Weights of a small transformer language model: 11 layers, 4 heads of 32.
Each number is 500 + 50 x the weight over its row's rms, rounded and kept within 0 to 999. Layers, rows and columns count from 0. Numbers have three digits each. The size before them is the row's rms in percent of the matrix's.

# v: layer 3 attention value, 128x128, rms 0.443, rows 31-51, columns 0-127
# o: layer 3 attention output (transposed), 128x128, rms 0.355, rows 31-50, columns 0-127
# q: layer 3 attention query, 128x128, rms 0.438, rows 32-63, columns 0-127
# k: layer 3 attention key, 128x128, rms 0.411, rows 32-63, columns 0-127
v31 102:477453464424449483422535566475506509554485599588479561436573515612543433443521495568474539540541476504458570530520522469501447472451494453485463451426473602551578465522383456431452525562510504538538516475550435537446499548558506569476562476460490529535575390425454543534496546511368485523440469549523504449548501534498472389432504490528428483411522480510497556535503475601564533533510
o31 102:474454396555590519549506488516505445416581528545484576533470484491480582602484461536499454516433539486603438482464506458474531462506526495510628572482496427455533517483623541487373550466525534547450526488448451516530535528470476485468421484468567437501398503551462470508482500399617504423572531544506504487483438443493485457583450519558591467528446472524441438496454528511486596522493
q32 095:452565516536501464489480509595526505524581483574541526538562404467411384442503511527517500447517558414553455468517446510525475494546502505425515464520478558549506440490509409426445471490519542467510539482485570475574523532456432550486488410458441505495507491487463485521490512641402552461434401383534502555523516529464512394571474596449564488550529466553517537599495552556573515482425
k32 100:487531495490482507462461401419436488398542515549480529501460551545427415474529454462520476413431577512474491525583547411509489484500508493496460526448431513382544546547463520575551588527428569451483481579509532513533510523522579539595498500420577599447463448517559453501598511462475458474574486547507464551518438471492537470546515464602399494506433499527501410592532539444480491509414
q33 093:486596539393510550427540596543514572457487476489501470576496532484507504536484605589487531501561536459553505526530498500439455513436435447482462537541515471523468578482504544474459412450496441414498424503580522450459540477501490471499414504546372443550602483504460513549541464452500528471552446569512436551476478421459553520417515554594538556467395526427596544470516547502475609524502
k33 096:560554495494459550535449496576513526503574479507543572493437482508481506482443489511476437534546555414456479459515510519580493559498404573634485519491497461547421497434446563558417512390450484391404528535509565571568534460610377560552516535442494501450473500516535478433469373518505439549554543469502514535484510521482506466497618438526502518536510525486535502486530405516476504447413
q34 100:326547565530504472459463549421502433453526504368532420589460492485540415456494434404652514520461478522521515608534506470473462435527495514479630510523473484547483474533489496556506524458551455461423509509425465450447486539494548441508514522455488499457576445434460419536558510471516540468551520541608495502496536504532457504513473522480466496485562547557499464472564562538619468512469
k34 101:593387522411465489534557542522567467482555470569497479500435490428511402475471452502591522411502400502524473505526483492591484543567496504443546511487415476564504554514441439478506515517462477486498470554546495521535476487513495466528518409416442488412506447521499598550528556645481571472511444485439485535529418520537512431524399525485580519497582512520539432479615427495558459575522
q35 101:503527537526518475419498487462538513501495568485473456527551524439578458529454479446429444494611464671519483530522532395518489491559489465503529409524542467516492576430439428485531479558450471592521440537452611520452508528537499379458491523513396571526436519559474437550570493459447465452465490498495586569527458435490507466516532533521552610462480601525453434490444453481474561466537
k35 103:535491530562526460527504497546445511460409487483568422538500514536427450451489476525565507569432561563483510510500538573559441528562492480537386467476538504520588571427489534456416499393501517587534497430486465539579548431490442507549491501419441531509450557465544453502466599544454556491458463410519552551538581497595429517537523631502442502506571495563420445486468448445463419514485
q36 095:441495592540548484484438493431546472476494494538539430507355467398546480510549495500491502457491542504453390555494525492482561490497433557456479536555523536566530495510523518562495517436584493484485488610475544424475502550531451513534476395545559453513510464490477571450574544568503469501615513445455420553578456519590583432511473536557507458466435554408446453435592532459458490416547
k36 096:436541465400464451502515524484559511535511495487478491482536495591430497497377508452559492485496491514439519515526525557577492596555419583538483492434428541493437578439450510563449487608499534382509519427442502513611517565483561476419487514502458463411578457532420478589469452492538515544558400554490554448536489508565427519469531448457553524517485468589521455581434427518517468507490
q37 095:558496487525499562463485443527583509668458540480404504447460501408543525508605530432502492571523597447505507531575429517510547450548536529492496551502473552586531472401512461507484504528526472482441454469532463461552436542542518512438579479483515503593509508544428534550484465518481589483550559504497445463489458505427377554415409532482463547463443448505458627493592471504474447521477
k37 095:548521533456561525564508615560556490514530453449530494613586467445478550545516449535473477509364542453446465462509405475519391562543534538485500540466490495432540531380539492517523573543519573492503529522528556575446461524412484483485559496471585545566502462487485465461507459503522468482440499461393490432539412437467512451547503416535578420495468417454526539514565459476592525505576
q38 100:467391636423453469476512579457503553526493439522539559503525479504562514531576501529493559547468469484558509461413467420527469488541528451426596484465490508460521389537500484511468494517479434543534499487473426440612390565542475405457570545492461433536399491440470515513467462510527564492569466489520457423521489408473583546566477470570514414552507528442552522531525545450579526468568
k38 103:514592494522523475533445425499537372557489500465426512520487508488470458553517508473514528597429385482556507482410503475457498511521528463547543583502483512665553395592555513506474566424460405551432495531574469489434558535515528420468480527460534486478472483462489484484537481613610453492525461500407431384471537533487463522505517513492539530527563588503435469553525511497520491490579
q39 099:592553477532467463572420517599513425496562511531500529562477495500453521523501485553480504572487377417411585512464464392461532508392400524488526462424541539459425544464478476497476472551522482489405556581510480434575465574478518567434543470532498489462512490545520497485525532440412531529489450537480449471571457483571536456498462443508437468586492461517521533535496588613578572467434
k39 101:473522458523431414567506541491466428537531554437470594512460448522460495420552540527524549546529489395554487522431426574443496491463477482459541561467411514569510413550566532620549552483432483468495523539493494477543486453470501613393584409535609559444423477511500517539480468490503560457494478500472432485506423546538530507481432489574454530583428459459500418544439494523499552554563
q40 098:475462518506491524512542561433501422490452448600497530579531523523529514464427608494544494555546428579469543524481518469448440530429496436547371537496444461517530498471402483478648528417482386543507499485450520414460461500526424534488465492547515458511513510559480525468507471557434571460508559553561465436456494440493567432513588452540518528535523569538627466454549509517482517595566
k40 099:549513593526508564512488554442516452501494483528485519493537428510617500534401548461535526467509473406429477488508527503467553422481427479614385560514461528509404570581536531472433524510463403512491540478525573484496567572451505499453444457497438482571478527428544556439503516521433542548527530445555506436492462507504479469526524548554460624487466528530616483407378449488575502511549
q41 103:441513491446532532548496456506522521577496469560511441443518511420547486565406433529483549448441530592556499512514490549491401579490452623531488429504475535551511526456533570577509505408520604537539480559526442493533528462527449612572496452512457422482491567456491503582491532465456536528393530489483541548519569439480352451453491516525451461471450519556457546497560517408404474517458
k41 107:496493590440543430556404580442520507509532518556526451397496454536535529452513456460405635428477486507585503445471506496540406502550526515533541490523420515502477502454463512489425484469420590559568485568442515600505507518491495466434467485565547483481451521543598489550533469440499484551505494563517454513511465406539479582364542552450481411433516455488535579416497560551466508529496
q42 104:520457525505487579408510436517446493554463449410461447542493495464479451543595480536521501508498481518412450423590512535561506444581507561478504478441571486454521502551512425557515556479546492565448581449606510432566586466462535507546481541464501516484479557426455473572573604461616431526519487471447512431450540474401428381488475476534551432468471523573495468496547542543570461477524
k42 106:427499520490432509491511407460491507483502428465511545469526540592492487522532521465555495544405559501481494436532454536567542510549566465432578513487458552440475448496344395453432498465591510434494522540490398591578424540495518514498561592562461522552384451568529493497526498539519511470534473399461565514486557452473422534561439496481549407537531463489569499519499486535544464426570
q43 095:502456544394488538478528457499499487452618523539540489484357538553499416474503440529522552552536487492423537468527392447622432548489509445474449545479615455510535581510484580526447433514552519485496513488485494557454507546497509526526509484433468449550494533527465528448480451484518483425602479464544462493618470459477542441458475470543406517511439568504503612565417485537485551615463
k43 097:498530471447560576538561497450556530418513446547539450549479621589463529496471535393538554498494589446548425494489559404534502449497466596544463496475458496594521437454516515617530456482415418506516581495477440370527457485481532498523525537518472499489538523563530531553493489526507473405408440541449532493527526527411441517444547450533460538555469484486547606556486412474550511513457
q44 107:426544426521542421443534476491489499530468496561445493500481555602579465513540484592484438554555434472555559553527550518596506511582452523525535550438470535422538449576449437427478565479448454534524402504466492476526499402470468571611432515442604547444532445401430525474495523486501449523432493562526422559506548500565498497502443477499468524491438468501393615508459512549469519483533
k44 106:513470439485471475522439510506564515491512483566409467448560409528497497451562485507436452611475483523487509443552539474528512572479556535475482488411519567501559430582587517502553439515420460449609491535454499538425452473544462481560547500469460601548531425476508447494448616530579532496416466480531527592533518553546541559532433449438531544560525576514477552393482524520499490404401
q45 097:524416471534440496548531536468556476510421450519462538490571512519637456547539484477564560579578542557557388456438538540452467385487473518474494507505593476601469495422494509472507522512575483387506513517487553503439543423525501509532514484607467495507463520400604567542481395549495469485551506481444497452484549458512486375510457500463398477489510507518607449498535513526511435460511
k45 101:418467556512484463425453532439540477566421496464458461461475532540549421574471550535553533565571424506466454444502559444454525523522482515504392640511561521467488586438596496498449534580591487434445509544515528569382530409534555519501513432492456483467434574525621528518400411506492530457476457558444488535497437460518421464548502507514493527515533522507547581517539499544481491499542
q46 097:484432620459471434538482484515581517490514478552506528554510433495514419518448510535582497490587569551452435559532457493513477486557484388527478629528529435463403517439557488520497496440444530609465563479442490391527530630485503536476589521572530475447475456552526505481454550409443534510481446502434581611525562484479518451513455520513448491471448540534455505499473427570506495499423
k46 099:473470531483496418581523499555461472414471493409420536509445542490544503547485492463550539401450419550493408542491532577553553515564496495611549469447480451467614487517406605572472529556417466609455525502487459544478537503472490469516523519573498503507463514542544490485354496493488591452476513530469511437448544549514460412498513527552428505509532390501466541510433533493477573523401
q47 100:482558449569515470548509492466481489491544470531472489461389430509463494501512474521541592510467506576496663497466594506563589422497504420464527502484577532451544387555447449531530477495465516564540370557489487465554563537464447521547489561520468456431517536472534496505518419504476467438565447450417417568452591466463560568440523456514581537566450545469470526534567444495435464471518
k47 099:456430547518566472470478498485549567520493472472534513467530494545479478502440476454467539476559401514453522478484560531457487471543452584433514572463442474494503389534556532510419505457535443476414455516550507512451442591489488526461493546499460558483476522433494465544550591469523538621501525415530622534575598580440529484459545436476579548544497543518378553508413529466501572528364
q48 099:478505508516475592549520496539515631483526438370494442450448547442482461498523478529541448475566474530484477515532535460490476475534472589507458460459481518482470567471567519509495502456540476481441484587486466588559522485461478389508500519474600410536508480556579474529506470676442398426531491378530506486423525487476508408447541510501483568539545474475521609428484566563501538560510
k48 096:531526547485515494492434471499504575465569447525513547467479550379495525486526433501621550543508484544464490437510600408535504555496484394518491480410503538454466444512565514538526514510540463451431520511446493535466438488513456559418593499566559469521499493473441476615609428493458480441509571546505433535409516434477496510431486640493496491527495468512525534515507336563573526498484
q49 104:379477465550526569470455464368594499410472536534524454491463524492423475445519589530523484444495486516486479443436528501484474503506560508569618493541515530492548449439484409547471534525526446509510503547489558521484426531501421442549543470552475537466428644522522519403471437515515516477516420477469418492587477544468459437479541547639432547526512535450551599517433560489498521520535
k49 104:507500484419572533491502477521460427413439499538516580466498531606519482458456532494459545464469447539469499456461509489580436519504508556499477460490538570599495545503534441522504461528548515480564610398628551484450502471468560536461497489457497521476445519490583473517523497365544495417529468493490540511453455502489547552513547547498523585523525599523512526569412371381521373567494
q50 095:497499533559566557455414509508439438481492434563538464523550502417434540450482449553513481490513532518481520490518454490498496451477521599430562542508539374520547466554519574522474485485424420517451535520464491473631416352565540524617527498456460493423472513554545442485523472531519552487483548513464495455488520448432543510458433544479555522460496513453389648524512454564581550474470
k50 094:486405456551480454539531531548525435404608439577549575436543539497466451446485505467450507556491451428517612497534571492537518510405469436503506551518427525542485486537496438542408575607483488525611434552549433590523504459451581508551524414480515416520463478466457505425530430475535469461491506436538496512489593492423534473497525504513589436520430482564421471485481565493519529445508
q51 099:505468499513479464408483550495579449470521569490530537459476433493579470494484499579504450472444580537408505562518545455441529483599596485444480498497493523471487518522415480520498463487518477485544426478353493550522502396493470488480541479510517423459578431498512543532449498511556453616605488501477508392557632512553401501442448492470559484501453534637459445532561529540478521562507
k51 106:549494531495534503453469585489533395467494511537586469505437567479516520476492502461601489508475381457555460569540524511459500473549446505443588547483491361450540421523429472489556533588499469431570459569406473474341535494579510505464444507509474514505549494445608428525481475530497512510505527432473507448575531473578464538543479478418477485561514492558452508439508391429556530491539
q52 100:486487522465546456362566491456490438561511487510488535458467434494438575557531570525481447449545604548476552518510493464597471472446450463460410519535487459581508451511527509617465481544467584360482505491426443451500463503528558522480498545516566514484450558497482459460473535492531566470469408588514525460456468556577561512450547412589401485569582578535493513429487505536470456480559
k52 098:537517449524493493464555509576582497484393384517425476421425474589507491550457542542416538501497480444495459492463447427508472591487488525501510467524461419541399457506428571475516557518426470535530515507469502480494489469456466549478484562568435459575541497483528558456506631516531456446490408644593460454513528457507509530614514518525589492538494515440470506489475452539588586564517
q53 096:558561448440533480477495445509452546539516497462559507470495504580531444475593624512449544571511552501492453528462540411441519556586457536577491509568436471560481526419500535541489556465494454477425482479497530527443494450454462592550522455535429393548542474430508504483441350504577545536483519524477559474520481531520511577358534467554562374551468540496537459521519520476522426439477
k53 094:478464466518478542451420470488554429526530537481547529387526490503558601514551535518485453533499566507492531536572529558401497532448463551557414491511451539530504457460413517507495510503548604510506501471618541475447502407528548486484396542449462610534564467442512490526497493519510524569615491500429508467489460398570475516495534431528514516462417437430572465444609406512518579536561
q54 101:510545537536535513532519507437454444536489610510382528482500536418468442465516495466549486448525556451562453518477568525527464430451488515484360425553467549489402525483494569500510539537419466577551458489475546465596525499494500499559540545475489489563518503511580530422346404421546535488478491504436567537528473533478534510502556512556485552461474387481475448546533507427584460619463
k54 104:500469509518604431500489543575476512467416567604480621501505467425563584552404521496509425456490580547504525471547422466454491512444498520483449577530506433485558503450475557543446425489505435517457511497508522416454572535501606536534479622553507510575398446522494460528478447530478432480564546477553493498532472413533530481393464515478458552530529392539437525469524554524567442492498
q55 099:538455497515509543477502444502439512476555478505547459507521660462448486493499430493408494495465508561564463457506464464568449336486469463480478493475505546426464457450524496485509492448575523368586500494502482556531493544588614626613539512516554502449579512513418564531474527562548484489490513434510516467532415528497438478488535582495512464468494491579469584554464445445501500459410
k55 097:498484468512524548546534472494502545521507583522514480507589564501464376461547483489509412439553480472523510454562541488443490516439464562445507520464538543452467450541446472545546493545535497514454518486340448502494399442483470379520565530542603494540486517466544482458505587511568449495436448519485509481376522393509460529432531523498405422518557403552526583499433504559580482563556
q56 102:551566484494542436457429479464467466534445548547557562451495511514567584497436501533453552468433645537478478522391489535499484591600552485531349512416469561573494511530417542453418527471508521471558480577453487570557511545533600514532469576488478518537470446462381455442491562509465450533503422487505544480514591479482561469496422512489477553519496487514493528491500466523505461411419
k56 105:542591522478476492478589453481527521475520454574465475547516522528493517529468480542479493506527531468472604481513475577559428568536470490469502466465545511483491407548461478487502520498404459573571476448424525461395508542481508499522490641628532528417522508473597461466509513527389451566498444530505385427513531444513537499543498403444345439561584470501498498508506564464430555488530
q57 107:499489533576462510542504461485507537508536446493484563470581470607550491563578500460416438528529547485524581418518502464420432590355452493522627552488529516488540440606504528459580564505483420454482500472466582451599430477566615431458505432497539491449465463496439488431461515500517472436446499537430415467479448532548489529556565427490545522506459520492462476498524535580519483475485
k57 103:442454470532441509435447551545462491505477471520486520591532434548526498561459543535425384514525525518602529433464481540527557464525458473517459502456435448552577425598558511405463512549458548482483516447552431487555449486445599524543541477454555518588487521445424514500498527500515468572452517559605578400463393524599460453614491514477469492507410588474538524543548503511535538492503
q58 098:492512518520526469504596530532498528497467515416389503526444446525511459510554483558466443471503500471358476491519474523453490449481532567581480468587495476544593442491482457522528466444519466557483469517544536427575456462484502563487503534527403474533575518508491616528561506480519522419572556513480416541483523382641556504515522451545466489505577469424488507502341589557492428509455
k58 095:515544535516483436584446459498515411482466504520459546456466582539513495470599502484503560407536457507449570452515545517510565548513513470563503524525389462565506451398526459440538560515491517405521593489479510559383510565462394539578470559535523521578492444508400567466476511454413477551484474398549539543528408554520484480528550451527583530462487513423463475582429431544499512455513
q59 101:523532566568522389475551474467508571448420479511503437480539529493524520536525568477489539427590424488448512529543512529545486413452443486557521572492562514458531549432601529490497487563586443530443521531457579483436423481569465427524522472552465421605391500503508510426536490469420567488514516526576497418454557562546470524473498513563500488425494464589430506489436384515461426434518
k59 096:462478484500505561458502538577493533530510538497359540508617494513496498526519448489535494564504484467466502502538517535574659492509502518556450433459540468491470527472526515581481566481496493552539501464509542478497615450376412489530458474526444424502437538554467431563438462487529558474452502483522496483501471472501433497549500520553508542395610527363408516414514413438548513605525
q60 100:501469583463513583512427508558463415495498476579512541583538539493506395531483456573511424469507519458491440538500471411455563426599535550584458579451529508471600393548490544520571413493562453434445486469495504476550564442623519480522508500424479503503478504517557487541475474509496416545445493555477472489532501534586468549498482412518389493468501449523623527544525462435450492433466
k60 101:550495462489492500516452584522533535407438566573495514551488592613470443493540538537497496533378467481521456475521553571410538472452528454474604538506400514520391511531458439411478476451490463438524455361472567555498530498581488481534558491468492499462533476565518504469487424498558472388514577478490447461529449442567461476557468462462485528503455467528525614585509571573497532527525
q61 103:490506440417539514568518516487528489480489524428412644482494553420481454574567532451523505479451413425514533515389457574507527585509530498487483526521543507460437536591460446495506492405519382542452532483490531496504433517555387514557488492582534541468446515589499489545529491639409484435557499488440473523528488486392570523465496493472457484499528449495494459542508569580493558466582
k61 102:508556558453451427526543541475439451492485486486618541535495548478465560532510474502500390559495422590469513429427424503476540504523583505561460457467547426474526516516617473525499465505504394468493500549600535503414467553469448558411552509433505527481520470490575502511547471446477520474456462487462420595463603508501528466435545570449487583482473583498554429551393516575559552495549
q62 088:460416534459537532546533599428491445413528534576469560515400470466450525614502559565482480525436504529545490564548415455582485552517533498500526496551451524562454536455478489493502441503524443493520451439465497455480615537460532415554426496497475528515342428465493486405484510537566561520430495477499506440546567535620445536539522537530566571505485464497452536475504560574513483420439
k62 090:492503476394590490430507510489527447410583506546515456451479430560470473559454371562552448436497503527479491577506526569601542485573543465608495521406480470613450556551550477480549432537472397548426588489487469468539446538476571510516468534485490561475523471461583481402413429500575518496578506494540466578460486521500521520553488468475526499449458470502463490486575538471482508552588
q63 092:516433430469383517460501449592509480474422539375510503576483567582526543453466418580570408504465551414513469583485492473522485479477533486536520461510484460567609486496485514624529480549423434528459518516616396547500472547541461527510480517466509500515496568567465504398491464570474531520508472491459493547446464523581441425469514625508498507527484487603538547472559464457502505471471
k63 089:515531546461412593488458460496455477436503461394522489532497599459491516531424519540592464508555545457416590398550493430494438446447520364499513533483475504564472497485463486513528527440504529562538492540482646508571609567494532420511548507526576502454567495495507570553485568423546531404478521481502526533465392504508568394517461533469564459516474468519497511552554436496492492461531
v32 096:539466509495591460522531407455525375484570513560532527524512533481590456569600476519488499458499503454521514580566577550506474387513584523498509460408526509424600507410548447494446517458475478389507500542496483448511457528436482558429496455506489540437421461465460521475447476334492438543595571536542506477419491500476501489503442537549498490450544507523581500452542543503477579564485
o32 098:473513501474498577462442494546524584504552524418508475524508513522526535464438529471406491531428458549546566442435471493560472541401451408553439514465348439593475453551506559497465474440462536569481503346538520533464521526486532447617512555498510478602548612541517474454565564520498539501476450486595466518519427519476484477559534529489454458501526526487414475505467481585558527517422
v33 094:501478451579472430369499452488508401491436492616587500496484552582464572513462483504504537494566450562484554566531472529571478457506454479506493561526542433517468501450454494571508600524522536657411487446512555515472479560489520474497460471498443472552443547413535515504510513399533480560403477499520492497542472525448544571459435476538422541455541505444617547505487451566521473433413
o33 089:566465511452508545577535464531520604560608500428518548557532445410475476484607532496515484438472504475497451464508494475492619551505543536485480459551428512474469494533487460423505511486417497407504468587488439524420426471516440481546560514377519579431594484542451506464559506593462472481546503557525427541495485420644502470531517505446569505544425440567454459462483461549535525504464
v34 091:434495495448550539475456437612545484602473468488541522518569470547450426548490501428555495534477447441451500620507520371482540517478489402471503464537515490505477489521475490432526454407463507423548629452485584505506524466505514538450611578481420633490505442517490531481501441480480477417629496466507494493560548502492504528402499505433485532549537491504534572521598477529488498508418
o34 092:500554489531457508495463499477428481412467518513452480513549495587527578524505463579461453418554589592545428428491521574492519536511518580536550518533585449477575493497624493515491497494476555589556430512445535438515507499464485463596354471468447394468374580522432498580514570432496490516460446523476473483452481440489471485568492521537483503491558465508424429444448542523574532549496
v35 093:508463540513550422524572497556428499533493381493465488365437456449545571533523499441519491505540546581531436542597405546504507610510408512451491539548506552549519496538446517534533548462507499480500543500534543423526461534498535564443432502494473464458359610499484467502451539451584442431519541483430543459346490508499566497508515526457558500511573542561466548546526485426478547494504
o35 092:504531453456477536458460515504457488488485586537471501635440523512506387487480464579433463535544492449492498516505537471492487445526494404529521502462486437433450522464584467519502424489539530511482482466422517533527537550628412623569542481461528521539613517510527555542556396515347524455498486438487400513540433526473543494471435502555448581522474480524487417481522554525608512549543
v36 102:500488525493535555535447488545451470597449484521488560429626562506570449449516554522420456462485532511535579499497539535489527464410513490443536535482566460404474504494500520494381490534471500443531541492585432593444515399502581452494508549538464486464609525536481606503474584540548470454501518505471541449440463432444562496508454526452614421562447533443444409526503418556530526497441
o36 102:528526498468547411474501514444559465403568482477502479599476422460454479502441481441536550448471390522559516517559421485574473528620521536512522473476446534628539548503565523418617385465499501567527475556518599450591470583522443422434387454509508556520408454440501468520455528487467536463487483525506500514566462556540545505468527536525422526499483422535526563486505533471473495502512
v37 106:486504417508577546462491489631449501525437527468525438532541502515547540489541513462395407475484513405514433499486488478528562404517648448468459496517475390349531522471530488565442525516479526478546537497540587517500568446567556564433518541488490566527554532522499427459561474585488519506519604472442440483460480554489505512544518442480493546492592440471451453440403462507481489502561
o37 106:395543494429476434484545492470550502485526398503490516531427431474470502566464437511535535468560553548524573366479580482531398596518431517567555472472426447561509464462578520526533502476423473492509458614490480472613484494512552555501439486488514466394488459491552603528509474485513453483462451566518550533489488486457452465446505622556536410501499542455552577549517583524504492528424
v38 097:473496509465430548560369402486447535481525534497519426481569520491522538555530482432538550540536525486591450489543463516497539501557465475437516482488523473476448520480673516414542524539602533501431560617452487568461464490441465575481495495582495471514467558491565473508619545414560381512467523506498488511490495565547482439570511521550438527420467477525449466524521522444413448512424
o38 096:559483555460614468455578464433457378471529555500567537520423577461504451427538589483455506485541512466435520525425435549553478619475509472552477464455416410508554464603392539566431534494424481506547521507529488545539476503509558538526526598391508553527505447424463487508507511459559586491554455459430440502478501511489512518435504451480537455542538552554542525506479501470560440539419
v39 106:466504472497648463533548571395505532441553428511455461502567505444457600550549499454562505566503502546567562478450493500483514531477582448484476530463445538495594580481530424416503558480438495487561581479538543591528489472515454453452512466479500518443474559473481439480552554434557486520517516455493537422543503488336582506551569516399453455490513470552425521465512438519423545525559
o39 101:533509530483382462451460452557446511541478449491462495559390498552516421517537529528463419462558494521501501537549455555483461430469442500503446574459447469539461381476539579526504409515587482467446470499428517500538572496438484552527529534562533516579554442520514551529432567545486592450525449483519431564426461520668462512478441494625468459585554517541538442526491494531551506481478
v40 094:460459502452499490463456513521533460522578495638494611494519477443545432401530542540483479504521496480482429544596428540449528434479509614563448495554533528451452449449491334486507507471566507420457550576510421497568524514539547502391510520561505502407476473501502465538505501483501577517515448531496505528416469506556508539448501594480486463484487572480529552402454576579551410494463
o40 089:508496452546538454504508465476534489534490542549470488546528463414492573490423464460542526527424539550548573454490478427503555496520542464487451486555465417576572540562465687445442477450405525596524542426519497451456567565494429415533466494431428459530558466576500482464474466524463456578476446509522563415553438463459534430452516458504520517593603473509472455553572458518534506544552
v41 106:448468448492474448498521480467562381549391504474462435428438491512475491492459496470561588569554516431536539482494581583520472382521499544421548493449527519505619529479466558479442533400523488520538521411437491518454514554556506452517534510446497450564502405556491535570498422505508429616564461424493478545540503542495534523541492485524586445518526478427548599427499529493540470588434
o41 103:476453596549412557449415537519661498472516444466523499545537511564548528567579447598473466481455552526489470483499478534523524507471522468541542488567444456517424435612515479410533528516441506479463498449547456557499495488464501484503434488517506474448497597508516385444510529508411545387548527591538514487419502621575505457518558582487454474475521469467442478515463447480451570413499
v42 097:509471464427595579472608501481546531502523425501470510486542535526506477517512473533418424554561533531498508397563514468461582591449543504561503401467565558435510501561530497435477475530440476535544477466579473462498428467501532489501571486511629476425443543484528537550451457531427469441423486431466553571554455459592415432453452547561470475584516526547484539521505512470550616433464
o42 093:538507491493473484520422483513476502478543498509426498450450490514521504499491493478532628520417460427493488600473434554512415437542527511375526475568422460519474526393445481557530469465613456460540479538511567484493557528478446508460455525547453416498414547530513571496528538473572522612517513569585562458602532522456553589458518443544529520379556498467495386485500529482492444582494
v43 108:506484523481492477447636558560534569488522585480620591521466570539479449488493474445443510473502544410483438519470543506501543459380391449504489579543375507503537560483545546502472493408509499467538574565520428531454450447498435537432408483567442545539423516450545481451547508465453489489487456590500508480536514480597490464480543478495582446587458516511506443437507513569432539532527
o43 103:443456476467559539491490499400529430486498544551442436548600474490547533507599468459521483510435487618524567469502492558551497466615554520414454514518517522476569442512530497509555521531537471499499501426448534482512505550545546469584509538479563418504546468552393487539428470450461482520464530423513484508482441496359441530577444509479472571444606478447505531567423586519498370458509
v44 092:500482468434498530588493424503535594462445426565553563475462538396402402458478470560472509520573425442433533509487536511518544539535401516531556434559455429561492556463495437491551513470516522590511585533427442559539398492476564511468568480498496595467533568570521410495542484429508502471484483567624469483439467503525430497433495519513543498545514544467509482515532475413412554493527
o44 091:589431510513475501423411516471487510534567578545438541489575531468572529554514499493487547567509496520565457417518455529483463529467573527458438551532483529435462448538517535434478604475508518454519461473516521476410559503498579524549500547479466477427511377507477561513413499396528481574583392425406490426517434461490541497553490457525495565412561475607585469556445497530551460469546
v45 098:487561487571459518408460473577416478425420456548540544511524476522533544441406437560503480459437517570521530443478515588513542536491468486421501438444544481524605521441469479448527571437514493455496529584512418518421565500454542541460528419544413474576549534531467442536528548534447489521530464519415531457503468480525579558547518393396526576493594513513507528523493573473407575522558
o45 098:505394505394489450618466513485540493525534526455477570461538490488511460562507513452565485577552576488479546494455507476478463531518523517541515537460501435480466485455621583484479546491533432501514501502533446434592486587516465424520547580510553546580503504486541472527419392523505523437505543376473455472471465515464483464475512629518534430477444381467516560401558449550611495456473
v46 102:531579491562477538557467513450489535493506448526443552534452497454478490493524547370552485542501517455526562576510499517425457601541549553504493530537439615515399486578527520409493430546488497445477501461555417492517485528520486519479437503447449451409587458514504565511438474425479595460499507506510496508530483560533519440476572493465385530535460339460614555467516568584474541466533
o46 102:493472523557521442432562406527467486550437518489492454358516509467479488444517483517518544543464471519515390529506519440560545418526481561524511532456568489475529472395453466554497559484439570585555521481402428552490552502541521446546537498509514502512449560483536421604492593534503488522445454485531529540518612526504429469471425508517617537484503568538395440503511343505519486556515
v47 112:561435528618402475523457458521441588489462482542539474423540501468438583501539572492521462530518473530602465489425476523574490496461480517535532568495480459453561457471505629540502534544551459621526561504517474425575417405546530492496521484503580464401499494513523451452443386445513473457505514580396536479558455527483505522575466499542506466423508510517434438501456441534470496564415
o47 109:531524485441569489471532484474538476503534497466450466536416464566484385459450496533489555538526507495368464440621507551456428578586513464489526495499465419503470505458502440517576471492432551385450451503558518561436462574589477549414516535519444507483574434534477498510587596537497529492567532393476384599499495517509587476543514475489491516533518513521561546559542498534438489412464
v48 104:439516549496445480560535597459489519531441620600485493434509597507485443431452517574525443464600418471571559486540531365414412549482516347494453496444443464546525486509448559489408461486508536462530584538526538495496503531595489464543500442571535509499512487523484485461505483458529520502397496516551548603434453427510573478517534565522491542470491490509509504506469456542465468585492
o48 100:478533497509532505439513455590528486532472464417519502558516471592449528515571576416475527577414562554517452489535367507474515521539523593499544472463605540464480452496560396467518530501550497583369408466510440492560401555461475444420540519543468507483485479494474490469502555462511558552641448534456571423489508537555459542490424468524510461543553504432492462510497559428484477449537
v49 097:510532515487484465534520533541410499465482465427469457461567474514459508551539520548588592488511503505502462572564424528521486498456419520560447554597475455432463522505541504459475444454480457494500510525578406524511563468472429577618505502476504490527466391500538439505475543562448460584464471528481595536462609468537460592626494487406462513435593460422527496442514496462568566549412
o49 091:479495518545465540475481549410479482516457479568560461556540530566497425465542430458387441500450539437440543482478594472467520554521546577428553412435512466518581490566458561565569383556491458492444582493471457518535470430544496495496486463499533467489527629518462485565591410515557560527500520424535396429436478539460521452469484570516479450593447571559501486549529480460479505559499
v50 109:486522625471462553573436505493524446582552521537457554477526471584547528515541463448471519499472601583615477343435471436476550408463539505398465495537531609506461461478492519483534498494538527505520516510484459453424524540441573563513525478463524466550437557470380533498456545489571483515483464485500429474537483540573540509492568465526548450596503471356480470463484512468528568486461
o50 112:519465495523536460442462502543488430387559500434547482565522549454467540494535548505543451470424467465483524571580493515584445547565462426560505508493476368525482610504428454562457458498545433485538480491467538539528496531515425458431504443507497506538558461567603407519472432402403523466482569556532570557506638534466463520513525619431545542479457531515499475445504476431525510473536
v51 110:432507490529425509463384529502488537463501578519552499482527472515519446462530419597527455425378392462507540505548541529449480473518535405495508534468446457454425504514523448625588555479519554508433504438583475500434508518481533475479500495483460518472480493571476477514568542522491437582448475488554525461509529500473519515472613512436497470624394517552596512580623580515549453521502